Weights of a small transformer language model.
Size: 26 layers, MLP 1920 squared ReLU, vocabulary 30011.
Architecture: no biases in attention or MLP, exclusive self-attention.
Training: a variant of Adam for these matrices, 8602 steps.
Each number is 128 + 32 x the weight over its row's rms, rounded and kept within 0 to 255. Layers, rows and columns count from 0. The size above them is the row's rms in percent of the matrix's.

# layer 19 attention query, 384x384, rms 0.0511, rows 350-383, columns 288-383
size [ 87  96 103  97  85  94  95 109 103  88 103 104  91 105  92  96 101 102 109  92 101  96  92  89  91 111  98 108 119 113 105 101  92  94]
[[146 119  89 121  96  96 106 127 111 101 141 117  86 125 118 180 149 153  87 178  85 189  90 161  77 136 125 121 174  76 140 146 129 137 126 199 113 104 110 128  97  83 141 105 156  92  37 124 137 166 107  87 143 133 198 117 157  95 125 139 101 183  74 110 186 164 169 144 131 144 159 179 110 153 107  63 129 177  80  76  71  98 119 120 120 123  65 162 133 110 117  80  86  65 171 105]
 [113 165  87 172 120 134 129 110 111 163 166 112 164 147 135 143 158 107 154  99 148  84 116 130 153 139 107 147 139 120 184 117 130 109  75  95  51 111  89 163 114  89 122 173 145 118 163 182 130 128 121 128  50 107 154 146  78 130 117 132 145  63 118 155 166 146  45  64 100  99 191  99 115 147 134  78 111 179 160 174 120 113  90 130  87 119 124 111 136 141 122 173  60 176  87 153]
 [142 166 121 140 155 154 126 105 123  84 179 119 152 156 118 119 126 107 166 106  71 114 107  99 126 124 156 129 109 113 177 119 116 122 100 116  59 113  46 173  65 138 145 164 167 193  96 146 105 158 132  81 117 139 157 159 128 111 140 156 165 111 131 205 179 150  43  88 214 123 144  98 150 122 103  64 139 134 123 145 106 125 141 115 108 118 148 123  96 168  98 121  64 171 131 137]
 [129 174 129 131 107 191 135  93 133 132 142 117 128 140 145 151 141 166 120 108  94  83 138 109 123 112  83 144 179  77 126 125  82 139 128 125  23 124  72 167 100 113 104 141 162 176 124 154  93 114 114 106 117 109 113 171  74 145 159 164 133  75 167 154 120  81  51  42 170 123 150  65 129 118 118 114  97 148 130 166 142 140 146 150  62  99  91  90 147 127 125 160 113 120  88 145]
 [125 107 155 115 148  80 106 116 125 120  91 142  63 123 158 142  95 147 103 158 125 128 113 168 112 108 161  93 136 156  60  73 127 101 106 139 161 128 176 107 134 122 103  77 137  87 153  75 124 139 155 121 154 105 170  81 173  84  84 123 116 154 113 137  57 119 206 110  98 126 142 153 106 103 203 183 184  93 170  62 128 107 120 160 146 151  99 128 109  98 148  66 184 123 174  98]
 [115 115 102 175 119  45 102 118 105 136 149 149  98 102 132 137 145 143 157 200 173 131 133 220 196 151 145 127 114 138 144 140 109 116 139  95 191 159 206 117 176 129 130 139  93 109 141 149 155 126 156 153  89 109 151  91 105 127  74  94 144 125  76 105 143 216 182 191  56 135 132 150  98 101 190 140 141 186 123  86 139 118 112 108 126 158 150 131 140 137 171 102  95 143 153 105]
 [ 81 121 130 189 150 151 110 121 116  91 125 105 120 107  68  78 108  99 142 113  75 158 110 147 122 133 131 138 109 140 149  99 110 103 106 123 141 102 129 120  84 150 151 153 119  81 141 130  84 151 101 144 137 123 192 122  94  65  58 137  84 137 106 164 147 150  98 134  67  71 163 119 116 113 179 141 180  89 154 102 106  79 124 110  91 168 104  92 148 170 156  96 102 174 139 148]
 [100 161 133 154  71 187 144 137 107  53 153 167 124 149 155  88 115 115 121  69 119 146 117 115 101 128 108 137 113 139 141 142 144 159  94 120  74 154  90 122 118 167 161 173 133 138 136 192  85 111  76  44 105 160 138 181  74 151 148 158 137  54 136  84 140 117  85 101 158 116  80  91 192 110  91 137 110 159 103 156 141 173 153 131 100 100 113  96 151 134 148 144 141 138  76 165]
 [133 133 107 159 130 132 133  74  97 114 190 112  98 105 109 122 128 116 116 188  96 111 121 160  97 120 109 117 149  74  67  75  87  87 109 118 120 104 114 104 142  88 122  88 146 170 146  91 177 133 131 115 120  55  72 113 160  90 128 109 101 139 110 190 129  89  89 110  31 133 184 107  71 114 195 117 143 146 125 101  99 120 162 198 118 140  56 133 151 127 158 114  76 127 106  91]
 [ 91 109 157 124 133 123 107 108 107 132  88 136 116 138 157 141 132 111 116 149 176 109 103 213 183 103 175 103 131 167 107  86 101 145 126 112 189 153 204 105 201 159 137  94 115 109 169 108 139 114 147 131 124 127 144 114 139 105  44 109 136 121  55 118  98 190 196 141  44 128 137 128 114 122 178 153 179 141 149  91 100  86 118 124 150 137 120 103 147 106 177  74 162 166 148  96]
 [192 137 122  89 142  96 180 191 126 124 176 174 134 104 144 152 141 103 142 172 117 142  93 157  90 152 147 120 106 129  43 114 155  90  79 119 149 148 154 167 115  83 147 119 118 141  79  62 151 159 118 131  93 147  85 102 243 127 140 125  66 103 138  94 144  98 152 141 132 184 104 143 108 130 156 128 130 164  93 103 112 168 137 125 184 133  88 158 128  39 112  76 143  60 141  90]
 [167 155 111  69 122 188 169 150 124 113 113 105 139 165 156 157 135 138 115  83 118 109  92  92 132 120  89 125 183  82  74 151 154 136 136 133  83 185  24 166 121 126 134 126 161 174 111 146 102 104 157  80 126 118  97 138 165 152 160 142  89  58 166  91 118  63 108  41 216 171 123 114 127 155  64 122 104 117  95 180 119 163 161 156  63  85  76 134 113  91 154 142 131  68 110 144]
 [139 146 131  85  79 167 176 140 149 123 119 135 179 126 128 145 157 144 117 135  85 146 119  61  52 146  90 146 151  96  95 171 153 190 145 161  94 123 120 112 139 143 130 134 128 128 111 103 150 146  91 123 155 166  79 129 119 154 221 144 142 135 150  96 136  70 107 120 179 141  85 144 148 164  73 103  73 117  61 156 141 172 145 107 150 126 139 115 158 103 103 132 175  54 112 135]
 [ 54 128 122 192 125 188 114  97 103 135 127 122 143 130  98  65 132  87 151  73 159 134 175 128 139 114 134 138 108 188 154 116 102 113 151 134 130 126 105  99  99 170 151 172  99 141 202 164  93 109 109  85 128 138 143 167  26 146  89 137 115  58 188 111 120 129  90 175  95  65 129  64 145  78 151 185 146 105 128 160 168 103 144 145  86 119 149 112 124 165 148 150  93 173 132 142]
 [114  81 163 122 184 110 136 206 136 152 104 113 190 129 141 103 104 116 146 111 153 135 176  71 141 135 139 149  98 190 149 156 154 157 141 155 180 124 150  78 158 170 140 128  69 118 142 118 125 107 159 165 137 163 103 107 117 147 173 114 177 161 183  71 123 136 162 159 169 111  97 144 154 114  99 188 147  17 139 140 177 184 106 103 172 134 186 136  96 126 113 151 182 128 181 132]
 [165  77 108 125 187 100 137 207 130 161 122 105  98 136 130 102 125 106 168 117 206 109 142 130 178  98 118 120  99 182 115 144 176 111 118  99 184 161 144 122 144 107 104 115  89 109 161 129 139 101 145 160 136 177 125 133 155 133 128 107 131 115 203 124  77 135 160 147 164 135 164 115  97 112  91 180 140  46 136 164 162 124 107 138 159 131 187 107 108 122 155 147 144 146 159 138]
 [152  86 115 107 127 126 103 136 120 187 116  92  96 154 118 176 118 129 158 153 237 117 129 153 223 108 143 129  82 138 131 159 152 172 159 126 200 210 115 133 165 121  83 128 119 147 135 168 118  85 171 154 134 185 114 137 175 167 132 131 126 111 160  99 109 166 174 166 196 161 140 114 110 132  68 131 107 100 120 151 125  90 131 148 143 102 155 151  82 152 136 131 154 121 172 128]
 [113 142 152  91  98 153 103  91 121  95  91  73 138 192 163  80  99 131 157  79 114 114 126 102 188 103 125 148 128 146 185 149 126 153 134 117  64 134 111 146 155 164 109 124 109 147 164 184  74  92 133 122 162 145 140 162 113 121 105 153 188 135 109 114 165 146 111  80 168 106 123 136 199 143  53 131  84 108 127 156 132 118 116 124  59  85 148 104  93 175 115 164 146 187  92 205]
 [ 18 145 165 172 118 131  78  79 114 103 109 111 171 112  82  87 118 134 109  99  80 157 155 130 115 163 133 151 113 167 182 115  79 149 106 134 110  70 140 102 115 152 138 151 115  67 169 131  98 152 116 145 117 130 215 132  32  85  86 137 149 140  86 123 171 197 131 145  60  53 126 100 133 112 175 139 163 120 172  81 115  83 118  84 107 175 137 107 169 164 119 108  95 204 122 134]
 [126 152 163 142 111 181 128 111 125 103 122 112 147 124 109 104 128 122  74  95  30 152 107  82  52 130  96 133 175  72 150 107 132 113 173 183  64  79  61 152  70 127 152 137 149 153 133 105  81 130 123  73 194  95 165 144 112  82 133 150 123 178 112 166 150  85  83 114 131 106 121 120 122 131 125 107 136 108 117 149 140 126 165 132 103  96  85 120 135 149 101 126 127 126 105 133]
 [122 149 157  90  75 137 168 145  96 130  74 137 192 138 113 151 122 129  79  95  82 175 104  99  85 142  98 150 131 121 182 136 171 204 114 133 145 108 145 141 151 171 131 122  94  94 154 111 123 117 114 163 171 173 145 127 132 109 144 129 123 166 106  98 157 145 131 106 154 119 112 137 156 167  72 112  94 101  95 161 101 122 126 100 165 143 136 126 144 110  77 120 162 136  84 131]
 [170 107  87 132 131  75 170 136 153 182 170 127 131 105 106 142 164 179 142 119 105 131  89 116 138 122 128 136  94 100 209 146 159 189 120 143 147 143 113 128 144  86  70 113 126 168  94 196 127 121  80 163 110 167 119 156 112 150 196 164 176 136 132 128 126 147 129 112 198 160 119 204 137 171  50  81  71 113 105 171 135 142 106 101 158 132 165 120  98 183  91 128 119 125 118 188]
 [109  86 127 158 174 141 135 179 139  83 161 129 146 155 157  43  93  80 182 104 206 109 157 102 186  93 138 111 106 187 103 141 118 103 108 111 168 135 117  84 182 162 127 111 112 134 151 155 169 110 162 128 121 154  75  95 179 163 125  92 138 118 205 102 117 116 134 151 115 158 135 127 149 127  69 180 155  83 127 135 190 177 110 152 111  97 191 132  93 131 172 151 122 160 140 121]
 [ 89 123 127 160 130 103  88 101  89  85 118 129  99 126  96 126 127 111 148 150 144 141 117 224 191 116 143 122 115 142 141  91 104 101 112 113 157 140 150 124 132 133 144 129 138  88 142 153 108 136 128 125 129 109 183 118 128  78  17 126  94 124  43 169 143 203 136 177  66 115 163 136 101 108 164 104 176 165 149  78  93  70 108 118  93 143 113 113 128 166 150  96  85 181 158 141]
 [ 95 113 148 157 145 117  93  89  99 142  83 125 127 100  90  84  94 104 119 135  91 126 151 148 100 120 115 140 128 132 146 103 100 117 160 111 153  97 160 131 142 118 109 115 122  71 170  84 109 126 146 147 137 101 155  98  99  46  90 109  86 176  87 166 132 135 116 116  41  85 185 119  77 110 187 129 174 104 175 119 125  68  96 130 121 179 133 113 121 159 112 114 122 179 116 124]
 [113 148 136 101  92 135 152  86 102 200  99 141 193 121 130 112 129 130 119 114 152  84 140 106  86  99  82 137 169 123 168 107 135 139 170 129 127  88 175 144 142 164 103 120 125  33 221 164 137  81 143 119 100  94 124 124  69 140 158 113 138 128 144  82  95  79  91  83  69  77 159 144 118 156 140 138  88 101 157 158 156 119  74 130 160 128 150 109 153 143 107 162 140 164  58 136]
 [162 122  55 152 141 121 129 175 114  69 139 122 154 112 112 143  92 114 181  93 120 154 106 121 130 144 119 114 115 157 159 157 146 124  72  95  90  83 114 146 141 106 184 158 145  80  56 121 113 150 122 128  82 119 165 113 156  69 131 108 127 155  97 145 185 189 106  95 173 165 162 129 140 156 104  75 174 142 153 109 114 123  88 108  81 140 115 101 143  98 122 118  42 162 153  94]
 [167 148 110  85  73 140 121 119 130 142 119 107 100 132 104 176 174 148  86 137  76 150  94  77  49 136 110 140 162  57 120 146 152 164 187 195 101 130  69 166  84 106  84 121 158 157 115 134 124 134 108 107 183 133 141 144 136 125 179 162 103 154 110 126 105  77 137  89 214 122 120 142 117 169  78  88  84  94  71 161 126 129 162 152 122 113  87 173 134 124 108 115 159  42 146 149]
 [ 67 130 118 189 143 130 109 109 158  41 169 150 144  93 144  88 118 138 144 102 101 149 158 143 124 129 137 121 115 174 151 153  77 127  92 102 130 107 127 107 133 143 181 167 121 151  99 171 119 150  80 113 105 156 158 151  84 101  97 129 165 115 115 118 163 187 137 171 128 105 113 101 177 105 152 145 164 162 138 101 145 156 142 116  97 129 128  85 162 138 153  91  82 196 126 140]
 [ 86 107 153 132  81 121  76 128 141  97  73 117 126 150 131  82 116 113  64 132  82 140 138 112  89 113 132 143 190  89 118 139 113 185 176 179 152 103 110  58 178 158 105 101 125 120 148 100 129 121 113 114 210 114 100 101 129 110 133 114 150 175  95 181 140 123 151 128  90 157 123 117 138 114  75 145 139 111 112 145 155 123 161 138 123 121 138 150 137 182 152 148 174 151 105 115]
 [209 134  85  92  77 135 123 119 124 103 159 143  90 156 148 171 168 122 123 171 112 125  76 113 101 125  90 118 177  43  75 156 149  95 173 135  87 126 101 161 115  85 112 117 170 135  99 129 156 109 137  74 147  80  87 131 209 122 144 102  89 137 114 141 144  73 111  78 131 181 152 149 102 164  86  75  90 204  83 148 110 137 143 182 106 109  70 157 154 108 146 133 135  70 103  95]
 [171 113 168  71 130 189 137 138 139 148  78 159 106 150 177 134 135 136 107  91 154 112 111 116 136  99 133 146 105 174  78 112 161 171 147  59 158 195 163 148 168 167  94  93  65 164 176  93 114  74 134 122 185 207 132 172 143 169 132 124 126  95 154 112  32 111 154 103 192 123 100  75 141 103  92 162 129  44 152 181 183 140 160 149 188 134 145  98 108 102 136 120 220 121  99 146]
 [ 79 126 154 134 100 126 123 183 151 174 130 150 102 117 120 126 136  94 110 162 146 142 154 114 114 136 145 128 102 107 121 137 123 164 149 220 146 145 157  87 107 156  73 112 115 135 167  95 167  90 132 159 158 164 111 150 129 174 149 147 143 134 145 108 123 105 164 204 157 132 100 127 147  92  86 159 105  84  79 140 155 170 183 170 157  75 137 168 107 115 134 141 226 121 172 124]
 [102 161 151 132  81 152 103  80 134  78 126 183 102  97 145 115 139 161  56 171  29 186 124 115  43 140 150 128 196 104 121 126 109 110 154 181  99 117 155 148 101 109 139 138 158 102 103 116  89 149  70  96 168 134 196 149  83 116 108 147  96 152  64 110 111 103 134 128 124 101 112 142 154 100 167 134 108 158 112 113 117 117 157 151 141 146  67 129 153  85 128  85 160 121 155 101]]
# layer 19 attention key, 384x384, rms 0.0506, rows 350-383, columns 288-383
size [ 89  95 101  98  87  92 100 110 104  89 101 100  92 101  94  99 103 100 110  93  96  97  93  92  92 111 101 107 122 111 100 101  96  93]
[[102  99 129 136 129  93 162 191 109 155 130 134 119 113 112 142 124 138  79 128 151 141 103 183 134 102 133 140 154 171 142 136  98 110  94 176 153 128 142 103  97 138  97  94 180  92  88  43 120 164  99 145 124 147 154  31 165 104 136 143 111 153  90 145 162 145 158 149  95 131 121 142  90 120 152 127 100 143  60  51  66  70 139  96  74  87 150 128 138 120 118 111 156  98 209 140]
 [163 133 188 111 174 133 121 117 127 139 103 126 160 159  73 121 174 126 162 126  86 101  96 109 165 195 120  78 146 110 146 155 161 128 125 117  86  95 113 155  80 143 104 137 132 115 117 170 109 119 182 127  74 120 160 154 132 175 102 179  95 133  95 129 120 149  92  56 126 105 108 155  82 162 125 120 145 184 206 180 119 197 107 155  75 140 100 123 132 161 137 154 121 178  90 183]
 [140 100 184 109 152 116 194 117 109 111 126 114 130 116 127 141 138 114 108 149 125 139  89 132 139 120 188  81 151 143 132 119 185  94  96 118 114 113  84 144  53 170 150 146 187 173  85  84 121 147 149  81 109 175 166 157 194 145 158 235 164 132 143 179  66 102  82  85 141  97 139 113 109 129  78 148 120  85 122 185 142 172 150 166 120 128 111  98 131 104 105 128 112 150  93 135]
 [150 125 181 126 126 142 138 146 117 132  92 171 101 150  63 159 137 130 127 114 125 154 117 105 147 119 164  74 162  99 139 123 141 111 103 110  88  90 106 157  62 128 117 100 204 154  94 124  74 120 174 110  83 136 129 162 159 144 130 195 119 102 152 146  79 136 106  96 191 107 128 118 142 127  99 153  95 169 147 202 139 140 171 182  71 133  93 116  82 136 118 128 149 130  86 145]
 [ 95 124  86 129 113 108 122 121 147  92 179 118 124 111 158 133 115 142 109 148 177 125 149 174 121  72  84 161 101 168 106  85  71 125 114 172 147 161 158  94 148  93 128 170 147 122 127  85 152 139 155 116 186 148 128  78  89  82 130 102 158 162 120 117 155 111 107 157  78 160 124  88  79  88 204 128 175 120 110  65  80  63 107 120 129 143 131 136 143 101 185 122 125 136 183  79]
 [110 156  74 155 127 132  93 104 152  91 157 143 148 122 184 105 161 141 176 160  84 120 132 191 126 184  59 133  81 133 135 149  86 164 111 119 167 146 178 127 186 142 157 149 120 110 135 176 131 157 161 135 146 132 165 103  59 131 111  69 118 124  67 101 203 156 118 171  92 142  79 151 107 113 237  86 179 165 143  52  80 131  64  61 107 164 139 112 144 148 188 114 123 125 166 134]
 [122 140 132 144 163 118 178 108 130  74 152 122 112 111 127 109  68 143  85 123  99 160 138 158 135 163 155 147 104 156 117 102 121 113 130 134 144 183 108  54  93 141 140 166 139 117  69  26 139 118 115 126 170 150 167  98 140  76 145 150 187 172 146 128 133  79 125 136  90  88 122  90  79  75 144 138 195 109 160 155  85 104 135 111 117 151 106 111 122 122 161 107 141 133 111 174]
 [114 123 179 155 127 174 143 162  79 108 143 169 168 160 148 130 114 138  86 104  77 174 162 129  84 165 163 110 163 113 164 126 171 174 108  92  89 116  91 136  84 182 123 152 160  89 126 149  70 118 102 120 133 163 153 190 137 161 150 172 142  64 155  75  37 111 118 145 156 111 112  90 166 138  45 142  99 119 144 189 152 176 151 144  92 114 131 121  85 156 119 104 169 113  76 141]
 [145 130 108 132 130 139 152 107 127 117 174 154  91  64  86 120  91 149 110 148 113 128 138 124 140 152 145 142 144 110  79  99 100 116 149 166 165 143 166  74  72 149  84 114 189 132 120  77 161 166 175 103 141 135 129 117 146 103 163 111 177 163 113 171 188 110 106 128  97 112 118 135  79 127 181 115 115 157 112 128  71 152 176 169 127 116 109 120 146 135 165 110 160 104 147  73]
 [ 90 114  96 140 109 138 130 114 119  69 164 108 133 129 193  97 144 134  98 151 169 106 170 217 149 126  98 159  86 127 105 119  90 159  79 113 138 148 145  84 169 142 108 178 101 118 135 112 130 122 146  93 164 147 118  80  76 138  94  87 104 152  77  75 170 137  92 172  55 138 104  97  95 111 218  95 138 148  92  67  70  44 102 119  83 130 157  97 145 139 228 132 133 161 151 109]
 [ 91 124 117 117 123 125 193 160 124 150 161 146 172 108 136 101 132 103 137 140 150  99 150 118  82  99 108 175 102 139  71 117 124 114 131  97 147 169 180 133 128 109 133 132 123 110 155 131 159 187 126 126 129 126 130 100 145 152 143 140  97 112  54 169 179  87 116 140 107 143  99 154  67 128 209 102  94 148  64  75 138 126 102 113 161 106 145 100 199  92 103 157 104 117 161  45]
 [147  94 194  95  95 127 127 152  88 171  69 117 120 136 116 126 103 117 102 100 189 111  96  81 103 114 169 119 157 116 117 119 130 119 118 107  95 115  79 152 100 141 123  93 119 117 129 148  83 112 136 111  63  99 122 130 163 146 123 173  82  45 152  96  93 131 133  56 177 170 155 115 137 128  80 133  44 156  97 148 158 115 138 178  42  83 134 155 114 101 104 148 125 104 104 105]
 [167 120 149 107 107 151 122 171 103 189 105 118 136 144  88 133 121 120 112  87 127 119 122  69 110 130 158 119 177  94 144 143 162 128 148  94 105  95 134 165 132 129 122  70 122 130 167 146 128 149  70 166 107 107  90 148 167 153 170 147 101  88 178 139  72 133 166 109 199 122 138 147 206 174  69 110  53 118 108 159 199 145 192 135 157  65 111 144 114 116  30 109 169  98 112 124]
 [174 163 130 117 169 169 131  66 140  94 122  99 134 133 128  82 146 133 138  94  68 158 118 109 117 181 148 133 121 121 118 149 189 137 143 115 153 150 103 119  65 148 136 130 120 107 137 179  93 107 160 100 124 138 151 206  74 113 138 186 199 113 137 104 139 110 116 136 143  85 119 116 146 130  77 131 186 130 193 205 118 184 122 151 130 171 120 130  98 106 110 127 159 145 104 175]
 [158 162 114 124 137 140 103  93 148 135 130  76 158 150 185 140 133 104 138 108  84 140 129  91 106 129 126 124 125 137 139 165 186 123 149  95 141 147 124 117 186 130 178 110  97 153 173 165 171 118 107 143 139 117 120 188 129 118 173 131 171  79 196 106  98 158 153  99 167 146 195 139 176 113  99 131 187  62 165 118 208 191 106 128 200 126 127 170 146 109  88 130 125 117 116 140]
 [159 159  78 123 163 138 110  96 135 137 134 105 130 125 167  94 168  99 176 140  81 101 112 104  88 122  71 136 121 144 132 159 118 147 154 149 122 159 101 143 170  86 152 147  72 120 151 212 148  86 119 122 122 135 149 165  75  93 129  62 119  92 145 150 113 132 109  90 156 134 165 149 133  87 113 130 164 102 144 119 154 151  75 138 156 182 135 120 133 130 123 144  81 150 125 130]
 [116 141  76 116 123 130 104 117 120 139 106  89  97 128 130 102 160  94 177 177 159  91  85 152 133  53  91 114  98 129 119 141 128 167 120 144 118 153 101 155 165 100 141 159 103 167 137 222 110  70 149 125 121 153 143 132 113 121  82 102  59 104  97 123 120 159 130 113 126 125 167 127 112 128  97 134 152 164  83  89 121 107  71 119  96 178 157 133 124 105 165 164  62 126 157 133]
 [129  89 168 127 124 120 111 153 109  81  95  78 120 172 155 121 121 100 100 131 135 152 129 122 148 122 155  74 176 126 167 135 159 140  60 127  81 101  78 137 124 167 137 145 113 153  88 120 115  76 155 126 145 163 136 158 173 118  97 148 143 111 175  73  83 146 149 117 128 119 135  72 177 138  27 160 139 120 121 157 137 149 141 137  68 126 131 167  58 114 180 145 133 132  66 183]
 [ 96 140 143 125 179  84 142 117 135  83 124  92 146 142 108 154 107 162 119 120  79 173 158 160 171 187 162 134 114 135 170 111 136 119 103 111 129 121  96  73  98 141 135 160 152 115  87  56 127 155 114 146 143 134 143 142  98 115 153 141 176 170 155 110 139 133 155 172 102  89  93 103 125 124 145 130 189 107 218 158 106 115 144 104 142 134 113 152 118 135 162  96 180 157 107 181]
 [145 106 172 121 108 129 154 138 121 118 114 141  92 107 116 167  81 137  52 111 154 173 139 133 143 104 176  94 156 119 118 129 154  91 142 106 131 110  82  81  83 166  79 123 179 116  98  36 136 125 147 115 139 144 149 144 199  92 142 169 175 194 164 153 102  93 120 143 118 124 116 102  99 121  59 141 112  93 133 207 136 112 194 154 124  79 120 121 114  94 107 117 155  97 115 146]
 [101  97 150 135  94  98 179 162  95 139  86  73 135 105  95 160  95 147  72 107 172 150 151 145 135 121 133 112 146  92 131 138 189 149 147  27  89 148  92 105 174 136 116 149 101 160 141 117 168  98  87 129 128 131 144 143 155  95 145 157  74 155 179 139 105  84 166 102 106 110 160 101 127 146  97 119  92 124 102 225 182  74 191 138 133  99 100 142 121 134 132 113 117 153  95 175]
 [129  93 147 152 129 142  98 154  83 165  86 150 121 150  93 129 166  83 140 157  87  82  84 100 152 121  86  68 158 108 151 128 142 141 164  82  55  96 105 211 150 139 128 115  93 133 136 157  72  94 128 133 122 149 167 151 176 104  82 124  64 128  96 126  59 119 124 107 172 124 162 160 125 133 113 137 102 128  84 136 159 165 111 154 109 139 136 129 113 133  99 123  81 101  99 171]
 [148 155 121 130 124 170  85 114 149  89 173 123 136 146 195  65 143 109 144 110  78 151 158  91 106 149 131 142 145 134 120 156 140 134 115 168 152 152 120 120 140 162 144 136  91 147 140 190 161 100 129 140 139 128 130 189  97 146 159  91 189  62 173  98 129 150 128 112 163 160 155 157 175 129  60 129 180 101 155 110 168 213  97 152 176 119 141 156 106 140 151 125 113 129  92  70]
 [ 66 113 122 141 149 109 155 124 118  60 160 134 113 123 155 123 132 136 117 171 131 125 150 198 151 103  95 171 101 162 123 118  95 140  84 142 129 164 127  76 113 154 137 199 119 109  79  78 118 126 153  93 149 171 151  85 110 111  81 117 123 177  68 100 179 125 104 184  52 132  83 106  74  89 177 121 191 136 106  91  49  59 104 104  75 162 152  95 137 131 213 139 132 147 152 149]
 [132 116 109 117 123  99 149  77 163  93 133 130  94 120 114 137  64 156 126 158 119 145 149 168 135 135 105 164 110 151 107 122  97 148 151 137 139 179 137  90 106 122 101 150 124 116 104  65 182 100 134 115 147 131 110 109 129  79 146  98 171 208 154 142 178  94 113 110  62  80 132 110  84 101 152 105 168 116 162 161  69  78 151 133 145 160 111 106 118 137 177 108 137 157 117 152]
 [167 129 154  96 110 119  75  89 150 148  79 141 156 158  76 127 127 119 138 100 144  84 115 102 111 164  76 114 158  78 112 104 164 141 155 102 123  97 156 165 130 164  81  90 103 105 189 146 145  81 127 129  96  62 100 158 129 145 119 100  89 166 133 103 113 133 124  72 142 103 140 163 149 200 111 111 107 181 181 148 148 139 143 151 148 132 115 137 133 197 110 140 142 144 106 156]
 [115 111 116 125 174 135 194 128 128 147 107 158 192 121 160 136 138 132 127 132 113 139  92 159 130 157 151 121 134 180 139 177 132 101 103 134 123 106 110  91 104 160 158 135 159 114  84  69 151 156 122 109  94 103 166  84 169 134 162 119 111 109 125 164 165 158 133  78 126 165 122 163  78 107 153 120 192 107 145  90 125 162  86 107 116 100 129  76 157 135 162 125 136 138 135 106]
 [156 127 174  78  85  97 120 179 118 160  74  97  65 130  63 141 114 134  92 135 180 147  79 103 114  48 144  80 165 109 111 109 143 125 153 122  94 122  98 145 131 117  86 115 139 142 130 101 109 123 137 134 105 155 130 102 182  87 131 171  72 138 114 136  89 124 158 104 145 139 141 107 117 145  78 146  31 115  52 148 148  90 189 137  58  99 118 167 128  95  81 148 148  86 156 156]
 [ 93 148 129 186 159 169 156 127 101  86 168 180 172 141 189 131 144 151  96 128  47 198 150 155 115 203 196 130 166 130 159 132 122 110 103 109 159 109 128  95  82 156 152 149 183 111  82  87  72 179 110 115 148 141 175 154  95 130 158 143 226  91 135  99 117 128 126 217 153 110  94 117 160 108 119 127 176  97 154 137 125 177 120  97 137 108 132 115 103 124 166  82 167 104 112 128]
 [142  94  97 163  67 128  76 137 138  86 137 113  77 123 131 134  77 125  83 139 132 173 202 116 114 142 142 145 174 145 164 161 110 137 144 173 126 155 132 118 124 135  75 127 114 147  98  84 150 111 109 131 165 152 103 110 115  60 146  89 194 161 212 141 117 111 151 142 143 111 165  59 159 102  58 143 112  92 114 202 109  83 223 155 152  97 115 169  87 153 140  95 144 131 113 143]
 [151  97 153 111  68 104  91 172 116 138 127 155 102 127  96 123 113 118 130 154 197 116 102 127 114 113 112 139 152 130  96 129  90 134 117 181 121 110 166 142 114 107  76 107 134 106 137 119 124 116 129 112 109  96 105  44 168 121 125  99  62 142  81 136 195 133 145 105 107 161  89 134 119 157 108 114  37 203  56 116  97  77 140 117  53  64 154 111 152 154 111 132 136 110 163  99]
 [146 127  90 151 119 188 122 101 136 104 100 150 141 130 148 129 139 101 134 144 159 105 141 144  60  82  97 136 119 129 109  98 143 177 146  58  94 150 133 146 177 110 132 182  62 112 158 198 124  64 124 115 150 156 117 186  99 112 104  88 117  98 178 104  69 122 109 140 164 118 161  89 145 105 113 135 103 113 102 158 183  54 133 144 151 163 144 123 121 113 143 132 107 124  83  89]
 [109 186 135  98  98 143 102 170 131 119 132  68 103 149 133 139 136 108 165 135 123 129 150  61 112  76 137 112 125 113 120 136 138 148 135 159 128 164 125 145 157  91 127  93  89 133 166 194 109 102 129 185 129 129 109 169  91 119 134 164 157  86 152 121  99 130 170 119 149 133 155  98 216 118 101 172  85  94 112 119 161 161 170 143 158 139 110 160 152  80  61 130 157 135 152 157]
 [ 96 123 145 148  97 109 142 154 122 104 168 167 103 135 113 163 101 152  74 140 148 179 157 141 105 134 148 144 133 156 128  92 104 118 102 149 141 106 147 130 113  92  85 118 160  72  99  53  86 151  79 141 174 153 126  76 101  92 114 156 155 160 104  99  91  79 129 181 122  97  98  98 174 123 150 139 101 130 103 113 129  41 192 114 121  98 124 113 141  96 102  84 183  95 196 142]]
# layer 19 attention value, 384x384, rms 0.0467, rows 320-321, columns 288-383
size [104  99]
[[143 164 154 131 156 103  87 131 148 144  88 148  46 121 182  70 127 145 139  90 101 182 180 157 131 176 183 181 139 137 155 122 145 112 139 147 185 151 131 119 199  54  92 142 152 177 111 127 139  81  84 131  95  71  92 136 108 161 163 137 114 126 122  79  94 194 182  98 181 108 119 100  72  96 117 116 148  90 126 106 146 149  87 126 137 160  74  91 124 188  93 136 183 149 117 121]
 [124 140 123 128 124  71  89 107 165 143 138  94 142 149 123 180 127 141 210 231  99 157  64 127 134 187 112 176  84  86  96 137 129 152 113  97 104 167 155 142 110 108 160 138  89 177 105 150  68 136 116  76 126 176 137 141 183 112 136 122 186 102 106 158 129  83 135 156 181  93 110  96 184  92 154 107 144 149 111  95 108 179 130 147 111 125 173 146  99 101 129 122  95  73 164  91]]
# layer 19 attention output (transposed), 384x384, rms 0.0466, rows 320-321, columns 288-383
size [ 97 106]
[[139 151 118 147 130  55 101  93 170  49 125 121 158 113 158 154  85 152 147 121 157 120 112 103  80  77  61 157 171  58 106 155  74 126  88 155  90 192 121 111  83 105 167 146 112 118 111 111 109 106 162 127 116  72 153 129 165 134 115 143 111 127 158 166 123  95 121 111  99 186 145 137 132 164 118 157 156 118 119 111 114 195 147 154 113 118 129 112 178  67 133  96 143  87 135 106]
 [135 122 140 179 161  75  84 122  76 126 123 154 144 143  96  85 184 141  88 116 112 110 165  90 160 126 146 121 110 154 141 113 162 111 168 151 146 121 114 120 157 164  90 136 118 160 195 143 182 154 136  68 145 130 105 115  33 198 117 127 171 124  73  73 144 108 106 103 137 113 153 191 179 124  55  98 103 123 170 183  79 109 123 127 142 149 135 116  92 156 145  77 123 140 106 143]]